config = dict(
    rope_fraction=1.0,
    parallel_block=False,
    extras=['capped logits'],
    optimizer='adamw',
    lr_mult_up=1.05,
    decay_shape='linear',
    final_lr_fraction=0.0,
    seq_len=2048,
    doc_mask=True,
    steps=3640,
    dataset='wikipedia_en',
)
Each number is 128 + 24 x the weight over its row's rms, rounded and kept within 0 to 255. Layers, rows and columns count from 0. Numbers have three digits each. The size before them is the row's rms in percent of the matrix's.

# layer 7 MLP up, 1920x640, rms 0.0336, rows 1105-1113, columns 480-639
099:123138107137128163130139135137147162154179073115093045138092138174151106127108096105129101119155158120092143138161143133118112135150139112102149122161130110144118104143105126153170134137145117150152139128102135127142128116130168111154133120101144161160120146089132120114149130139099095149144162102114151143092158134188131140103153101089141128169135089114119157115144134098133118164123116107183167133121098127112123149124139168077123156161184116122158097145150135160137106133144162
110:092111132071096095129133138122170137100125117137109121115107164120143126182156129107126131147159142128137150152157144121103132149133150118099132144090148138145121126137126189165146106115105161146108092175140133155129100146139118166117119128188152132164120135103165119130105129098140118129162153112097115142123121135147143168122135109145147114159128100084139123138098138135166186109151154118151113096140132146131120109144072163134158159166134104157137085122145155123095151138140138
092:137106148123128124147102119122146185135142101141112147140153140130146157134110092164092112131147130140139125161120108128142140178118128130085120133177102146125157123118151130092136114142051186124118159144138102116115150101108133096088146150135161157162127136108147133112171078139152110123154160133124123169165118093135081157103137107157119113137103132113153108109133120127086139080162147162167097175135138121103109135107139114172097104121114116129140109140087137129119112119128140
102:091139124087148122152116173150108127127155117143117142156088143097086113154099140140186146107142116100140128156131140150096145132091174147109148129147104116134141130098184155116124116145137142097111091161127111142144134099113171154118139126181179169099139123160103181113107115132095144135097120088154162098102141155147151126116149097128154134192130122159107111127087087162107107138117107141094124149095114099092157097112160134131118161125150083176147125138121152145120161161123136
096:123142199133111113148132133070097174143133087107117122129104136103147144119098136145153178120111116163109142169130124084123151132135117101150125160149114122126143110156122141068142120130133126159124142103191118122158140115147099154131207112127168137166131132142137107153128123197100130133150129106150104127095145109125131119104139136143133127136145152175163153120138120161134143156123118103132098149117183096095123127141085133110132132122139123143087101137153149131143149199124172
106:143143152090140094122133098129089152114161143142118121111147143121168098161133120164146188135188174131132165111139137137116094118159176125150110124147177078148105094121148169105127160111124174116125111160121093118157083140122142143085143109152144153131111162113126123147171123115108141161098149125129139091096183142146130144106134120093123119127148110100110119148106109125150174151172106175143092110127108140109121170150104099129144135162163096119169115113137087137088111149125161
108:148174137100110130149100147131085142143126081127091121103148117145157118151123154159139098156061138089082118168141130156157080110139142153118146124115125138148133136098124165093135151101092157125138133112133143149136137125109124145138159118133116123078142156128139161154094098132161120150089105168115118110163127138129132131125188130119142122117132151156121121149097114141145102135122170099171091145133117128092093147123112190172133134115110124123110106210128131119099140116138134
097:119109174096137137142112115115147160116156145105115110146128139112105167129159130081107164082126155140111072138165140108171120102100122139116144118108153140113138136135135125121168097125138119122160088121136123155073128100145137164110095176172127135131114123143099147161132110153116150135157139139095137158124139089145124163145150139076111117157145122112113162148112160110121129117123095101139132131096091079104147125109134140108165133084145128130153137108094122104092117126074139
100:115117131135146118142132151124139099112090115124128129135118127134112131138145144169087165087140172124086108123122133146154131133127125121152124158128158117103124130157082160135154143131149098165111090145129130143084093079125159179082134158181128122128140201094102114143153170115131138163147112130125099121157153135129109158115152126107158096093103137114117193094124134113174142131112076166126125115133104142108142189130104169128148112132141127157147128147128170147120133129102136
# layer 7 MLP down (transposed), 1920x640, rms 0.0261, rows 1105-1112, columns 480-639
097:130132106100123100075088096096111131144111149117117149104171134113106143095108102119137126123150099104094098143161117135146105170141102090162123127161136132154106136145114158143081120142119156150109136131155167122136100099091122098161090145152170129136112184162116159128106138135065127132088140165152151137131106106120170164119105116100127128127129138113102132158128142141155142149153120139091130152169171130129136137169078143169111111144139124112090142157180118084132104111096138
108:129106134075135099133151103119136114122106130133139105148092155152116090150131105143110122142108104147159153117082127084124132134105171131060111114151164135149111107087193124149137144095110138124109122154155112135110151139175127126169108123139168136125040125138143099131098116109145153098173124115135141120120105125154144131081112134146104128143099136127109098138152111068118164099144160136119093146144083137153134144109111167154132153107116165094097131130087154172101118126124119
098:121126151126105152176103087119149129120147093073114127194096159147131119134089121110084105137100140139112105126108125127112149099132099134093140173119138130122140100085151132122138120139151172108109150129151118146114107122148134083131126143112102166143116059150083139172153115116108153115128101162149114070147130142098160132116143129119088125077141108147125127104144138132166093122123117124086122106138158145108157136161161095173131103110145119131136141133124093099115149113106127
101:155125139127201082130131116158152136142116130134126115123155125188122123123096124167139139111123114104094140112196137113153117103128109167096111124140087112137091123102103124126119116136175120092103190149147131109171129116173139117153160086141125120131132132080128154107113131099135148191112157102129158143108125159130128085144108128129164092134118163134138141164116128098154118131147082107134144123105120111114142144131147147140151119100134113126156166090131099162151103140106164
096:098142121127168142148121121140144147168127098100155118088130139109135127119122091123059133093137107073104097130107122154096111143187134085137174140118147136142151133139120116125131129092102077104075142095135089147156106127144076096127130162125081074121101108136165144107114146130140158143146142147109124133130111152133148146174081151094115081130108146129129162107139106120170119151129086134153102119115108169122112111169137174153113121102153113115099132177152138130159090097148136
106:091131123183135125153103124099108100137136161126135113130102141185085128142092118102121114181161152095133129108107155108152167087097141146111180132089103143124123129159104117150113113148101131094105142157106129100175138102128153142122109125120148146141112133119088109139128169126157088133100177136142108155130124143171117085162161102125122137157146152152158087126111103157141125141133133115098100164132107120061088139095131105132139137126123139107112139151133144132142131127133127
116:087117163122148167129170145105141115104093127123100140167109155140127202126097094120111106157121124136122130118124142130141118167109179120123166137134108141120102150188123149123113133142091135141168162136147113093146135153165165138127121128120112110125143147157077113166106104106150141099064143127134142162140098137184146158131138132144147143132147164116172085149091145119153131115128082155122088147128109141107135108138127150114164097165112119098133086131091148124111159135128140
088:122101120135127084116131147122147100123087190064148155112149115149096139115125151120110107132117124165165130169140086160095160135129071127146083114106129137128104149152076117108149149124112128082138153122131169101103136108135155160138154129158158131157112152173153132116130115070112107137131158140110116121130103125125112150113129087112113137156087110142114163064124122167148115144109112096114132108126157108133132177160145093147099101116129150102143124102183126146144118125124112